Weights of a small GPT-style language model, trained from scratch on English Wikipedia: width 160, a variant of SOAP for these matrices.
Each number is 128 + 24 x the weight over its row's rms, rounded and kept within 0 to 255. Layers, rows and columns count from 0. Numbers have three digits each. The size before them is the row's rms in percent of the matrix's.

# q: layer 2 attention query, 128x160, rms 0.1, rows 0-42, columns 0-159
# k: layer 2 attention key, 128x160, rms 0.0982, rows 0-41, columns 0-159
q0 100:136131128115116142142147106147111155120143144137174106073124129092146155135099129086074197184144120125129142102115126143173156111143152118127111132128128161118120129152143134109116097121141156123121157127062140135082115138148142094129171107156139180159149137164135157150105114089144142132141132126122143172142121115168096133162120100163132143122132148120110082131104098128145118144129095125093114103134119105145164120125119115153094169131114113075145115131124085072102119097130104
k0 107:155143097090135175122120174095135116141097166163092135151175149158128106105141117114162108087120137131121101160168119119126116141109153136135132100132105123132097114114102101159176141143142179145087125108149110108139171108138142094153108137135163139094139162134160110114134132126109093113114105133118122068133125135142165125099132159133165110149130126123166155159088137099116123113178158115140169163145126174128120103130189117127131108129133123097096130097097095163138131129144153
q1 107:108079122141151114144148163160127101125148108107155140114132079118059146087101109110120139127114115169122164105086131143073126110141170123136120134129168165152116169093141188139129122141130108120176140159125144090114130145124138160123095138167079124143122123103124168097098146072129162099134125127157137157118136160122100124143147162158145115128101097146118132124150103127137132170089084106107090125134162128116113129139131184113131154125134131137114108119131145115153134131126091
k1 115:104122142143110109174125141159173125137109156145100100151122153126115119127092159153161127120128108154121129145151075125126128117112118132107152131126097106105073098174093154126108137183115123100127144150134097113091122137135064143128123109141092067177112137157108093120113115127152110160131115114106159139128124154116187094082147163104096162136159141103113101086140132093143146120128134137153112115135112099140153123140111096104165149095122101127167133095127090128124136107100139
q2 102:097115157126111092125136130140146127147187104096147126152141091139130136123143127128180139141117120165135129137148141144131083145148117143110118165140095097142122120135186135174120123144137154119133119144099113104069115114101103147116120145148098117120094147106116089116075080120120141125119162088131124140122129167146119103127161124081138150099157137113075113089167125103146134151125124117089124107162150129111133124131070122128109115129171121092147195121117143136128132183075134
k2 102:164130114170127098138149118139154095111132103134124152107139102141129121145142163118135142099128128115124131127104137124092121103131143120158138119152111154113119105134083164156171149135127112152120101143165140121170119125109142097117077156107115124107140179136077123128148140125066128140161177122162117118103134130108139131108086115167089091162150126174146155100117139143176124097105115131178085109085132100144120100099143149114088100180096133158128115140085108125127087131121098
q3 096:132101121106157111129139102123097110103134101116155103093116130147139182140068141137095125165135115152144116094126103140137146120126124112135176145138147160126114138124138122133086158141159158148118191136097131114085158127112080140097125121135135150121101133175119169175097106129100123143139125137103144135103131155093148117097167122119111165123179107108100119129146118102162181128169136134155122110174106127156164128139114101127139156158191154130160113143104091154123122131110099
k3 110:122156100154130168127128106091142123087140114188069142133150167125111136134144139141131120128120127133094142133122102099117146147149110162129134094106097100147157158133120131116106107128171129114142131139133130134148136134155109122150146118110144127102142101065185100156129130131132137099107137143159132111168099160150118143119098111165134126139102099099122199152157134114129084130105128126115113158082165153129152127150137140103111073132151064115100127137138197117109137148115168
q4 095:111118131125152133142121125197130136125154138083145098152163139103165146097052106120082138105108129097135115098142163144143116103157111121145115143142132113124151154133128139130098125108116144131176122123112125168120147172122092152145110109138106112118136161202119131123129114117119108151138116158063101165104132138134131132116101136146126136121143155109146155137158136101139177115141117135077122112128144120124095165171114130132111140145079152144153124153144121163073065116137123
k4 106:152139098110141177110127106124115100111111122173106148124122137150089113122155118097138114145111117132108171164135127108099125150131127133122169120135111164113114148057124116194133124151140104128154132149130137131135128068132133101105079145079126153104110141107139145146114145131075095106095091177143143100147146097174111134157141104145149141135102144135142144139091145134122098160088130094140131144138123168091154100135105132165120130108126156128102090127103137158160158169167121
q5 108:148067152137121115134111118184149115142134120101148142171140123128159105120118082148108130106120138162122183149152150109100092092117120115121158132100152119169119126128150119161142139123125075134141132159099117129147087111127133143141126111139099119124117177106116135163145118101120109108215161070142123156106044166106111131143126164120132098122115086110141112113102133155115104154116111116120128124127143129128149078163097150120104130151116131137141141147133148129156134164153119
k5 113:127104127149133092162185120104139132114136084149144106148142124096119118173118176117119128114118107108153123103076113151109144157125143134120167138151171136129128127151140148148139122143091089119129162155130136097140144163102159130092134128201104126121112138124087128111124159121127139180099130117098121157145177142144102145141090150145118136082148161133140111102170130155152129092120113110159100096148143128097111099134111157103104155084144131115141120090141093106078106096127098
q6 100:118108119089127141119176111103123129143133110143137149116112170124132105087139140127128163145114111109088132105151136103122186109058169118173104117120112117156141113123132115121078138131137156141147128107104146142157177135081143100135147114177135147111128169132130129142124109128111123110117129095130135118187077142161093146150098091158114115126136150132108129170109129114101130137163101133105150160129113151116131101138123118126156099127094078154124102142107151196157140087129169
k6 114:166187096142110168164150121095128155095058120116122157142172137148135093137137121120144117098135169145145145156122173118109118151142119120184129118124144106125106152078126108096130099138108142158122141122121117161112121090160152086135114084081132116071142125104142173150119128123091117104121118141166093122099146072123101140145132134148134118135124139150115182160088148100120106114117142093141156165099158117135153121109101124105114095132138148122124110137144143150148117148121123
q7 108:090104173145120088174081119128156103086125120111122127130144121126124138123091111100145094103126154135086146133131120152108121147151125075138105139154128139082158153118096120127135173143169142139136127151109156115139133131088105134140109137068115122140096132150138166175102130142121114155148149098095131150140131148120158101073104186108139141137111144121158120125125118168148138151160147118139114094099143122123134110155111109114118173096181133148127177150132101142125117179080108
k7 112:129111134137114096121118150171132115144142151117164124108091102130072155134120149131094140122119068107129132086124102121152121113146147136104139151150141123090112171138156168148127163140118115139149132156150124135119104133142118155103128147176106116161105105152049077108130113139131162159125134142180126141097168135097132099128154109124110143135110141139075099099121117156143087104133116139137076113135160090150128102140146157111112169115125100124161158079133156105118100148134100
q8 078:123163148130133107123107076134130154079145096132093150111100120141134092179122112130125121156144080098113160182101133086154122112147120117170139167103137085147132121113113093131141125128103131119120153134149147131110149157139141142123121124097111115125101090170138124153111141139104145123167078181149150117105123125097140114142116120116151133147179197155123144131148169118140145170098148144136175113129084116120127137153133102107124091164157119097145120140159103107102130142093091
k8 082:137092115128131113129148085154152103141159107178132110127107099102129112098151124171128129121137132179132112095136140099111143164096158152064157126136136170125123090138089076139133164104148106141136142108157128069147114124131092137169104158188152147120136153128109127088131147151141171138151132129147106142132065152130115109129143133134107166132133125113133114129074114143135126100126099118111126116110171136123149093096084175112112152087125136102134105143106151129122117152130105
q9 112:136113128123144090101144108163120113132091111154117096125120098146126136107131078154165122120142101121144068152110152137105128119151128110129143101115166076128136148161125112079104168137138132133102110162115149124102123178118109125117155144158105136115105135168110111141105107129115110129157145094110120146115164114129145112097137111137126199148134138094130114096154119118111194097127154137148110150166142101147080107101077129138133137186127149135174108131091085120133093094120116
k9 101:118118138125147088165102149140148132155120115154133110146142101083121152153120118141157130123127119142079172152130104073116137116111130078128128121130111151131098115111118124135143116166134120162132113159113133118140081122140123133091130070095096116149125145093094081115115122137094128142172117127174118138158114151141173071135134133121123116136103120159119090080107126133145104147131116126102118096185066117138111125167139101113116128149151096144184121093123087127124146164109090
q10 080:149126200121156139139125131127087116144098167122106132120134118160128136146110149112151115158136123100120098100060111108138086148124123126154122111129151143119139167100111138127105153124145158148132109100100134102172145106127107090137145161094091144092141123101148151105154159113152127131171083108128125093075119153139153121133115119099094109128135121107117117134156131112131130141138069137111128138115136129162088123143149112132097061098114121131143096082117112122192162082156134
k10 085:125121117070109118131140144131158178130117136120100097126125140110136144193135137154102148100086089126152113096175126157138133127120106125077147151135149118165126075095101181137124133133111135201149150148152102111172137149122123122163110123142128106115153118106138143118093113127156142103106146150135142163147136101138134126133045127099109101124112156117133115132144073132138169149109133169124143100127126150110120121102144129130160170118114092130104134149144142119089150134155093
q11 091:120098123134120119125140169108130092145131116144137116108125102115168141177103143165134072091127122104128114101105079131128116096134131158106097094141112188135122119144140158120108176121129146080155121123096157157131108101088104162136118116139102108138110126133127110171115085101140142150179098156135121121087164154107160114123142155129165145124149152090145145103152152120171134141109176152116098068109115120162108112106124105153162118156124096159143157146134098131127125156119129
k11 115:119120144144129065124138114171131142139165089137136137118116125086076118127120156125100115150125089143117116150130088090151110131145133107078142149163144123128138132141114157148139159151156103173136129164126122124147164124151080150111104155142115109139111114154083136115100109107140171107121150127100139165110081111120164093116173140102093160129140158123161138116150103129179103132112108150105137128117146129130126094123125147102101161098156106071176125125128138070094131134133094
q12 098:166133109156100126105164167097109145113102137106135142135125146114147118145200144131141146098133119158130073162157102140156125149119155128131145144112136146116104164158098157068132144115111110111117139139112141163128122114181156088155108120169142100138150112132163167159166150126157109142105097170141138098126113152120107111166138117162149117094113131108134134141120133175156131125138134081085125131077154138114094162149121115165152099092122116139131127190116135105121131128149133
k12 112:153126098107164144065123124117128130123142108116137161152160152163113087103153104113092105122138152105098140113128142104137154153126127138150115070111095164104160131090109113131118121095154148124097164095153121135168130112117176093126153114134154135109142100123151158112090097136109066082109092150133130119137095087146131152126123111142167142097120142134139176159131179105110108122133137149126133179162127150137127156134136113154103112151107134133106105127086139137160179135151153
q13 089:141122156144110175118154194121103092158126126098084134105111147070135103136111109119118165168151160104115111109104127136118158140135137131087089155103161179147113111147115160097114125146135120116146127150146115154133148143161152123145150125131072127135177121130139113094143206126101150106117113129137131112158145117116107143144121133137118128062121136122123144138161156098141137156170107071138128148110126113121126171138134113084163150137149115138104147082126106098122129113139158
k13 110:116162083065148132106134143102119152112118146128110145137135140130140107112149122126109117113087157154126142133151132128106127115109093127190152120125111177169113140119133104124124103113125169125138124104120150132128122133125173119139153134120151135107136110108167177150117115111148122131094155103141138074119076099150082111149124115117173105105083114122087145163094142049119126137125147128145173181133124159127138137110166142186143115130087112120091079124124142150130133135121152
q14 092:119144100106076118159128128092095129123157198166100114101123138163155164083126132124126132128138102182129134133126164131148162109150146159140148084113122140151135111130153115120119159131111106112139164078114117099137152114157138104128112146111118167119142093119131120136168176092137149134130115124130158097154166165151159103144108109125162114165141150129120136160119149128083108142165148082129148150098145165120121132131129140162120164137121137103108116139183176128162138087156135
k14 121:155139109120141155110153117078084143141120139124091149154123153192120120107117115125127143156139182117105113144159152135138139165117110132176113087109121114132126153090124106111094101140168152107090126120103100115152138115142132087154113124091154156097137137135149160127117107111140127124093114161140119094113096100136119136128138138129178112115088126143152189163148130144085164121147151145128151162147125164139138151128122101159131090134134124154056130163131114157110155140114183
q15 103:112093132183131106145169095125145117148162112140145156103120159107159117166153173157121119149100115095130117105117133124116151134140122120100155117171110119100123079118129150157154119111156112155097117137181134102097092153170100131113151111099161141108139167113149121163140123119111133092097124093153141118161145172084142128133134133153097095118158155091188085122129140079159167114090153133146125140081127133139126135136108088145098152137120144133134106114143126144107127165136149
k15 095:113148164118128162105144147164126120076131086135138105120131075145102158119103096135145125163147108154119114126090096139124137157142192118158163144135129135115075160113117110168125168135093122122141134134108143109148129154091101150150124117146111133165086088180108107121092109126117179147130102126101153151076131173121148125122162135122118118114128156142108138120110133131097157132136150168085151076081137145126129097168147131099102127117123130097113131118110114097126153089133142
q16 098:102107148128162110134118135127161113085113091098130106084131063100100170159096097113126129151164156169140134143124118133146129110150128118153164103103145145132175127121153120101143152143145130096110145145069133148102144125141136129128129154093120143128110065144079128126141131122101160172188132124105155182091130084114139109097138130133101106149121112111166111127173107107144162135149157166128103081130088126134116128133090145096159136131135107141155134124148101114137135122132135
k16 095:123117106117115117138125107154125146138133111094156129154151108147164116158060139150101109153105119145142134104137148120132141098137112075104144173146119127139125179153087159177169155122152127148163118163176128113156132163115095156141138134128112152126108177130129112149148080166120099120160206124096126129116130116192136120115070148113139134104107115142122134084130106137177107137131131133132116129159142108127130075120100127125131122138163149117111147106110125137104127153134087
q17 117:152172122129141154086118142071097148135079131114099163142137139143132146116151125139154115156122121145129112159093137106133169078119166145173140088124114140116130116107136087101108112075139117117119151083106130134087118120135144073118142102105149155124163120154183157159133114147184175086103129138141135113115109110131105150149136117157163131151138102124145161162110144114119152110134172117101146155114138128118106167121116114120157107139087126149110087129123121144095159103158153
k17 086:139159127105089139094169121120123121126157115153121123144145132166136119134110144163171084148094119123091140136123136122130163115077155121126135085110106114140101142122160089142059154121141126154102123078149113171100132132139104114125130109140089096109147099102162113140071117132161144110119138112111115087143112126108158166151114125178147158134117097117121133145115124130112124159123126133124128129139115154155152198117098089169136087120137080166128134135154155126099141151143175
q18 102:124159111108126139137151083126094140084142135132138171187116134128119112114134169153108090102125136194158114191134118123088147128128110167159134111126131120135174142094124121118133112115115080122132126094110123146107104085129132132159142113156138142140139128137131159153150134113093118114073129089167110124144175104120115162133103138172145110105153120118093118106114148079136122155141128150154116130131117140124133138129104079208148119150111151112099083128125116150160147105102129
k18 107:206149127130128149123151151106087160121153122127078117122140119151139165129150131102142118139148113132134125108114091090167148143157126088156151116112122178126088139150133113163149111149101115116112144090133144117104148136147172103160130116125136132132150093121151130094176128106119097109107122169141157085096085173122109173146173186158136106116134131144118147144127150121117095113130108130115122160097119153157131123137082129117119111148103117116076130145085096146121112146138173
q19 085:112110160185158168161176085137128140086137131087133142131115114132088093127133089135114136102163139116135149098150074109142143085113084121136139152139141122129142093117146134120132132123171180116147121103159118129116135131098136173103099107163120132133107119115092127144160148144133130147115095122072095164127178144153123127136124070137117152109163118097125104100127138095135109104174099117156137102147110109165097135149136128088164114143129147163151113128135118158093150139105112
k19 119:104114147137128072146114125213166114119126119144159112112116085139125135126107151126129117105127090135166122110120123114104108119141133090101124137155113129125116115150135153116110138155124098157132098136160141138092139157119096173121126121127113106157109150166085118110092101125095120121155143133102155138120107141094158092094111159141099129140177141148118120068164091129146141137096110139117115100131158099098119085116086170105095167132132130122173156117135107124159093111125070
q20 086:114145126083093096138138134123114123092120137128131110103163161104138098151142116143104108127142148119097149180136138162137162129164127135126189109093136146141124172164119125126115129154116125151142105112163162083110161181080134136099137167146117128106134119119121125094085137138183175122123148092090104095126119116145120143081129133136156135136136093124083127098130154142109139145109101105085149138167149147157107118146167124126085153093146155135139122113106118087149085096137120
k20 094:096132102098124132137153120137097115092094129115105174137133122157132121111133122138142119129077194187092152115161168131150102119133112095122133129081129152127143122145133162122106099124136129128119149112065128145163085091179150105125128139103152124138147167085132127146158154150099066115128119158159145112087105125115153114097130147120137131148132186129128155108083122135103134131131158155167138156189116124165138129146117143141130107149143165143127109153139131155146146137134157
q21 097:143150129107060103142129147155122108140121118115157094089132117130131111153093164136104110112130146139114120092128126128136136144101131148156072158080129111134135165126139170133165081105152155125165109124139102127114115156139153117093118111101136135138139183126145126126117107129118098153118149147111124123133156122128111123132135148155084104223126117132140119109071106153136098125165133161105093111155158107165105140134163122140098140121122090079137150135090137075128109157141125
k21 086:159122126130111143108137104139120148135122157142142149137149124111142098147119118067141118119125124145114129153130142152141143128123135135144069148115105104189147163141151143171171124124113112119146149117145173202101082101126118136114128145146125126110106132113157108141138121161129158128065103126112110129118120096099162154124135155074169139108174094162105121109132139172130134096127139105137112120117117143159147103137202148138144145170132171147159128134110163165149168118123104
q22 086:101131077167123133143146102133125140141132154125076132172088133187127110126138123134118098131136155091195170145087160159110136148101169125141119127088129115100118101167103096141132124139158160138143107122120157154143120096141116103120146117126163151133146117140118153171110144122106124175113102107122137130155130117141072145187138132115144116200144112117130119131093153119162118101115127120138153133134141148140081191139133115113112098130131168148125098136140140126158109105153148
k22 088:102106128105141120141121172144104170183125137169127136126147112105131133127123148135116162157120107132136110099130139083180140111089143161104174133136101125139125156149159193124115082123086119115124096127134120148123132178107147158111126102120140138130154096149114119120104121106133188141117128154108128088173125160123083113164105135146062134069156150137103094103137127124159159131142103128107117106151135122107114138119155136165115145124093142124118137119122097105077157119092130
q23 098:156111132160137167129139128124135108111144137139148160119094123131093161146149131105114149093143120138119171129108108104115169103154117112164118075127139141100112099129168082153132144137173138119092095146156159114138152140129152101122144149121120138191130129128127100153164117141120111162120165125145113144076146122155130109154135103114143110057120163093136151119145148120131112145135130150176100145087140116124106141123081116135102124081144145126142070158081117124098121154125068
k23 091:140148124099119140115095129138140116123116131093147121124095088140163125128182129151115076116125111110183104113167097160116124135091102127111112152140137121128139101125144104123115135098139139166108098127122121129159125133075116130096149117126169102080100147119129108133088110122084114170154166110101109100072098167149135143154081119110138127102158139125106097119145115088165121137167122112133129105143118142121140109150108139109110180110172116120124173151074140141158155154090151
q24 090:121147079164127144164146157114153133115126124166097159171135123146084106089140156133095093133176127130136105084129118117142144109134087152156158112122095128127144124114123140111142086163049132105148125141147122121156115116094118111121131140093137141159148130135126155159124076112119072128109127128128129136119161106127120149105126120111144124123154139164118128139136170098147160102122156116083158162099098114107115192146164089108149119129090124099149116170168108156127129131138155
k24 085:107150119136147097105084139171121120115168120168191077128142113131123138130118084105149119130081101150141114125095114122098131106148139120134120107137125127129149140124135131133133155108097133164157130100093147116097166113070147122192112175149138127182091141119090114118156120126135141102118109171102166108116180131145139156112171131149108122108137158128138137126104134115103131140133114136118095135137089126125103138120075160130075138158169144142147138155112072120112149115124111
q25 092:160153133154092150133120125133137116155109103117107073116134112152103121132121125135135112150131140093106162129133110120125184138124112168165134156097118129187111133115092109142126114135147158109064091105110179135136112124129125100113111096101143134125096134133144142125129147094138134099133121154077155107168159101078098153116101154130150110106143150091146120137117165085124179173141152114130137148099110161151147146117136112104131083121113112187119122140136107172156087158142131
k25 102:106140171152129083099159127146126105108118107126158095117053099116134152119131103120076145112111167137139103123125103138177150127144098124096156188143124134146128137140169137110143165142088116162148144159149119147140123164111115133117124162148104121137115130181109149141095104138162162161112120125125156136164107117117135088166113119147154145083121106124093090121148122104124129125131088089087130100121154104143140130146090145122125165119148134133179112093150109112107155148116096
q26 101:143097117127101112148146111086112184106128096102107108124111102102155127113156130126154112137143137097130120129112114096157131110161179160115097116163111105172152161094087130089140135132085105139088106115171157136163102160137116131109104125099126175155123151125109119143137137169152121118114136115138126130113163154115132121142139115150116073160104089150162150136117148177139179094131114100126125154104133122145125133108107103147154084174137138167116165141135140172142179133137120
k26 094:135139152133159110109163131124122110183086164151138140133137172113103127156087145111145102114147105092144141122131120162110133103095108122143121168101138080154099142151114111172143095128133129095117125130121110114111148119112117121143111131146111089102147159103106109153117132167169128094113122105118191117136133107165132110135139112119107135185125108133075143104114126110108057125108129170133141099125122146160109157114100069158144161100110117149178153108118127124096104149110148
q27 105:116117115104140151084135121129121077144138141124086093171100175157141156149167121135146111085122105125109137158105156133121182142102150173120110174106133093145124142128165146145142132137126134132127188083183148125132094113116143165153111163144092145142138162123109124141181105092134183129144116125141162138126091138174132127109115132107096140133089114140156154114125102126100122055141119108122119124136084121129155147124142124130129113090124110118152130126130149118127157126167156
k27 104:068081121138131084176106135139138125132127120102141061113146118114131098088108132146096152160153105125147097104114116111143100084133139115141118126134172128102115131156169103161128143137157089112131177147140119119091089141149102089149145156127121162129123158118105111143111144176152085137139136115127096155107129115099131118150095134096114116110154128163136151107152106133141160172102116154140120079102130106134103105132125133135090138161140125129201138134100120094102113101114115
q28 091:126120138159110111137093097115102173101091116109149136056102099120125082131092158147119136093151136072095140098133097127131125056154112139119144117116100126096141143132121127157147167130095171130162142128097102150109141114173137127099152124130100146119072138135164143095125095141131178120108152116154156134098122100154095110170145164100162101093102128128109147127108112123090144148114131120124114140123148106097134158089133115108147155141101162125139113098129152114119114142131118
k28 088:151138117067142143164130144161135099118140122118108140116176140118148105127142108150153116154117149128143161123114150149113111169086132146110112143127120087180161115122149150117123130120113116112145138133136140187140129113063121118162115126119176096174129150190116122128133160099093146105142138142140116144108127115091076144125080086114135111174148119144104123128151154104105102162140132132162136141115150157123179151092105120168100143113110075137135117152121120148141177143104116
q29 107:123101150153099139124147118125125116141108106139148120139140141150086077186154136146152133126123096117151110112124129151100147121085180121127103107103119120076172139119094101144133089079150159107115117128091084105126104116101133146154130139115115086109098109094111132110174098105087121192116149097107152091147148154106133151182086122123164111122136086125117160129122110114127099099119111120139106120172127145135122143155102132094128118111112095128152125148116158092098125106094135
k29 097:146100128090127160169140191104126115091164137128103137147128126152118083114139111126130099133149076154117127111104133119166137126127063119110151086117126136120151141121108176164151131119101090136157122114101124188104150115145134118121165148149153163124158089122175179082118060091130127120138081138194131115163146154129064116151137117119117123112141126162139125107149131160126099110122115136141128153097120128116140136144146130127105132137121112145132120140146129148113148138153150
q30 099:133146183104127103111106113096142128163137126172142119110079126116092155096094107108160127159095128110135173154111087191168138138162125110108142165094109127161127155154132135157114111116167134143190114121161144101123121143119147118130135151092122142138137144144113133114124160098114127161101131171085128141137141136099140153148106104104116128097122122116143089132126091150139121136136091132110098089141099095129119118154128150125123182081121121153154150145087082104108123171123109
k30 092:106076092138113129154096143123101094128134116070132150148139062120096145134112128111124077065144168140130102096164130079100117088138123104097140127117128108153143164109134125133158136138123152146073109170125145166115113091126095108108125129127101128137136173139125116138120107153122124097145124107151135133126138087107114142107105159148128124061121128110084112126122145128163193151152140124152164114132111102129147115102159135099125141164133150138136150166120112153153136144102136
q31 099:075078134083146137124125124136117116096152172152115178155113119162140132102140099126135117146143110138086099117107101121082125152144131118165116094128150157125126154124125144125099154115119147112137114091154092140122122140073149107130133128134155132154141205125137138083080104067126129106087127168118142147159071151072150135111118128102159128153129095154130131121102169110129119110104114149111143135136143146127121151109125148067120125161106147102093112142139129123138107122111138
k31 095:126140134115117135130154111189152140168116104112123176148141124108105140121120119075144141132127101112126144098146139158147126088128115105131113153096161121089150106142131163103136119100135087163143096132089123085091085140154084131136154127132087185152124136163086092110111134118125117140147117117046137109109174157125146132132147104118157133138118084122162140127124087143110178107128134128099105143129126123087165105127146143113118136142156145133143145146134089071149119137152112
q32 113:105112180148104067139103088177154096152112099098141130132111133109132139122101096099118134161153133152149144122139143125097122147148125149114146129139158121123130149151134133134161130141132099119124098141107110107127090126119100145072117147086102150143146129123109114083101081140146158178155135103095181157106110127111111088101170128130121131134078069124104127078150122138170116151116105120102099115119161093130131116140121161083136149106130126142165161132137110104118097120110095
k32 124:117129145102117104129112137181132124142164165125151109098130137126151120158090136120125163137144075122107137116106107125147147114107134131105133158142110113098074143156143149139104131165152078140124131155115142125081147153099125131114153119188079121167138141171095104135123146066173140125146112131145120168159149151124148134112138152108085172138190135143116073099116147137148121125105128105154105117111107102136095114140120127127141159134118117116160134109121089079121099121099086
q33 107:186123099106136168117148139118106183107154145179159108068125124111168139137175173108096136111122127103113128103144132119161121123125148136114127119137095143131147141126122102117101144136160126119151141114127142103122181106126164107166117146165176152097162119119142162140121149103119128109119147141108110094126117101156092187134106126172126124098137136117173106140071133142107143131137163113129167127087143159107114154126106117120128146139127145118099111161084119099105176135151155
k33 105:133094101098166109121141119136137086105101116112126111109126115147099153084109078114095121140138134199097125144098159140109132112163126091145114114101154148141114144075152125133110168137163147096113114100117140148111098166091121098125117156138108157132141131186134130133115132117124160139160133163118164190117118115102139098120128162151150140163112143130147154148153106098140175176096129132094149114121119132131122117134124189141108107187125124164149125136155090119136138122143113
q34 102:107127158146125122116142106132125173145144136094171111171108156092124073112129137138154167130127099132111157109111095123108108126107117115096157088124142141147105123121132147152147089135130118133178143152081130129148148128106118139144124152153122138152131135148125100122105133117172136164121089128097133089137114195148144145125150139170084139145083081131131099137136104154138115136129084126095122111138096167088115118147141120107111145099144121079124154108180089107108065088128132
k34 113:038138164109144102109108126145140103171147119131123085129112126134132141092134125148159142100126107127147124129120093150150128119166129130104119157120099098086092106177153144138091146156114096122097151142120132125118132156109129149096115097132125157150142098150134093127076132096159141142126146107137153156153193152135144098119158164103112182125143127104109071108145131118118141129166106103111086114143148106144128113127095121123124117110169117110155136120141081089135108147094109
q35 111:115086135097091097173126116183154119154135096066157110134129102167107081132144121106104117122083125113171138121122163118078102120136135103140144135089177126121160137103119123134177125141122093087147095152137098149154123114089122156124121153103106118116109163160114118108094116137065112145165114128096124179121120096092164120141144123092152082142119124151106112115149139110150143159120111115113134101126158099116112125156110140129125163156135146138131160143132105113132104109142137
k35 125:128085136147093077157126114158140189131145106122143145114143085107134136181134149123116142121150130168098132108106098126136100156111154121092108147179125117094107114150157120119125102131092105122145109122145138131172139152066091138113104112162148116143117142091059129106102114135140114119153115111126138121104127147141128123098157151145068146143135130128145068097131122125133133099107139128162063127111145110144101099135125128111115159130129141123136173132137112115113080153099079
q36 100:130068183160120092149107109152149118126142094098150110115119143111131112140061122140137135134100111172086122135138116132123111129163156145121126113128127120148154131153112162079162097115141148130140104121087132089126103146114136151136107136126100122162117111157068114107072108123116157144182136128117150159145129116107150114105170094107127121128109127117131095089144105138187129117147118130108125117175133100096144135098154161101137167092142157157147157128120119137149098098089124
k36 128:105113161130123093192111148143136127144164094146169121128155134106142134132109137129132129129127106107162136117126122158126155110143152119085126176157135104140135156155125146118148165129077111172154108124192144117122142146146114167125109127166095125137106150153070073105081123116148154147123141134112123141131132141094153112122156104138088123132139111134173106080125103132137128119104106112144119076127126115154100113115090150123124171097125130161157160090123120076134091108101089
q37 092:140139082171137110150132155085127155116145132120102170125110126151142126086142107146130077115151138137091134180140120104153108109141141132126146151120110170129118144143146122110087147078174170095132136126141136146140186173194115115123119128108113138098172102102133126116129137118086110112115119130155154103144111121130109124150158079118112148134099122154113134122113108103113102107145148179151146214109170121151125110143089091115143118115116142142099141111096140129137126150118122
k37 095:145117142087109161225128121158116164118125143104138159142132103111120149110099129151067102150113123108143185120134167134080109142116102136155104138090148121094098115131137140098156134114106100089133124089137161164131103124113101161129093089103090116131148130110144130083088119123089157139134156132139129119117097152122144150118124114155119095116111148145122117131096135142149116116132099129173166124125131126139104147133140147164151143143091105155162145155129138174147170158106120
q38 096:109119175082117149153133165159151098131149191140111126101093140094183114088131124113114133147141097148100110107128136102156146169116110119126122150130123099163121143131168095104078115128099108112104093087155099116130135123143126101089136119122145128137147118148144132152135146102142106111104167102156128107176124128125121131153138124128111139112182114132137061132127115119111180119090120121111152133153143133166162183077112127116155109115135165094149119108111140123130104135127180
k38 092:111148124093115154139144112148142116110074129124097138195116118153122165149126099129132114128141168093121134105110134148126160138127115116209133126118153156129133150101115139105102116113116171139147143084122091112153116104119132103163098150132135154050115146141147095124109147108121164158109144126160133127136118145123090153149090110102140140151099108115106155130110133124172114118165158057114143133157117152107156159141137119098098115163140117154138101153165145113143175123130141
q39 087:124119114130111138151104116125137161097118117124135137155159113131119133142146144164086116160160132166106105140163177137110107148147089111161110119154140096080155128134157136112122138114072097107100112143098117101154128087123130115128107101098098134104097113153126160123134077178119125111186103063099113086138095094100114112134123145131132102144133090119138153143144157142105137133114105110091156115142069117123132115131168109084099109133145125132142123110099130148092188113138123
k39 098:149099118162150105120135122088155075115128138098133150141112173126151142156121147111166148119089157118113176134134150141112110152148113188083168114145106123161166120152120133107089132100104150109149111143162171144111105146100151157143173150118137139156147144101104107106174124098127127132107135137099141099077157105167103100129115141110113095140131149106136146141109123178128181120140140141134118124140202121119110115132084146105126109153126147146110163160162125142114135134116144
q40 100:106101129166139126167119172147168116101097089122113142130111112166099145118090136102106082130158129147130100112119112150150073138129118132120133117144147115131147127155117146160129149137130135128142134131132116062162106105112112153075105138113114125121102122158113126110141117122086120111189135110096107125119110160099181085137142118111099150130172139124162153101175110130168141086119148177109079137168123109132151115106120136107103091141162104171119143127157125104102143127102098
k40 109:095092106155105117139147104149160117145161109130128105105140102092110109185095146147142170117135052129134131152149133113157100107129144142126136114161114107143115126198121156120137125142143140123143132133137115125097123123111105176134120129145102118140134121146084128161101125127173120162121138135109144120143145154133151106135134103108074135130127166145127081076144117160150109145087146130159120105098126067118091114130136143090150131139161095112191133124102103094129119143132074
q41 089:127130128126120109072130101089152159159135126123108115123116147128108168116075146162151124122123108146144114110136128104149132132130092094141086103144134118143128126114138109142094149138147132113109149090090117143094158168087134175101119112134125149112100136163123109145122159144129132161136104098118104088102124090119143145072123114102090107138134094071098134134121144134092183136097093121156144139085123103155104107092119094114119116161088112121127081134191152123130156151106101
k41 087:152152112144146139097137105114125132124086104176083125124154106139133164135137120151156102085142101109159127120168154134138091136102084151184192092153135110131110107154093106150152125183117115141108128130108115161143151146163074128076114111123125130151099116091128154141108089191123094112105126123148107139153146116161120156151160127161183120162145144133135137130142122140123146125126122174144121108097107097140111126125113106175148107159112150120129119135134133149097125157115137
q42 103:091083150140119132151128129145166118181152085139142106135133104137105117129130113140166112102125114148076089100159166133082137129104138119097134130155144131083158119127121101149157158161160091137106128118107093122149137104109118147124093191132118119112093136148126111103152104196064105151132150107130113132106108150121129122123118125136179129152126085093149093111133159101109143131131191083108103125169152115128139079148128134104150114134133148145129139130136143120136136158119110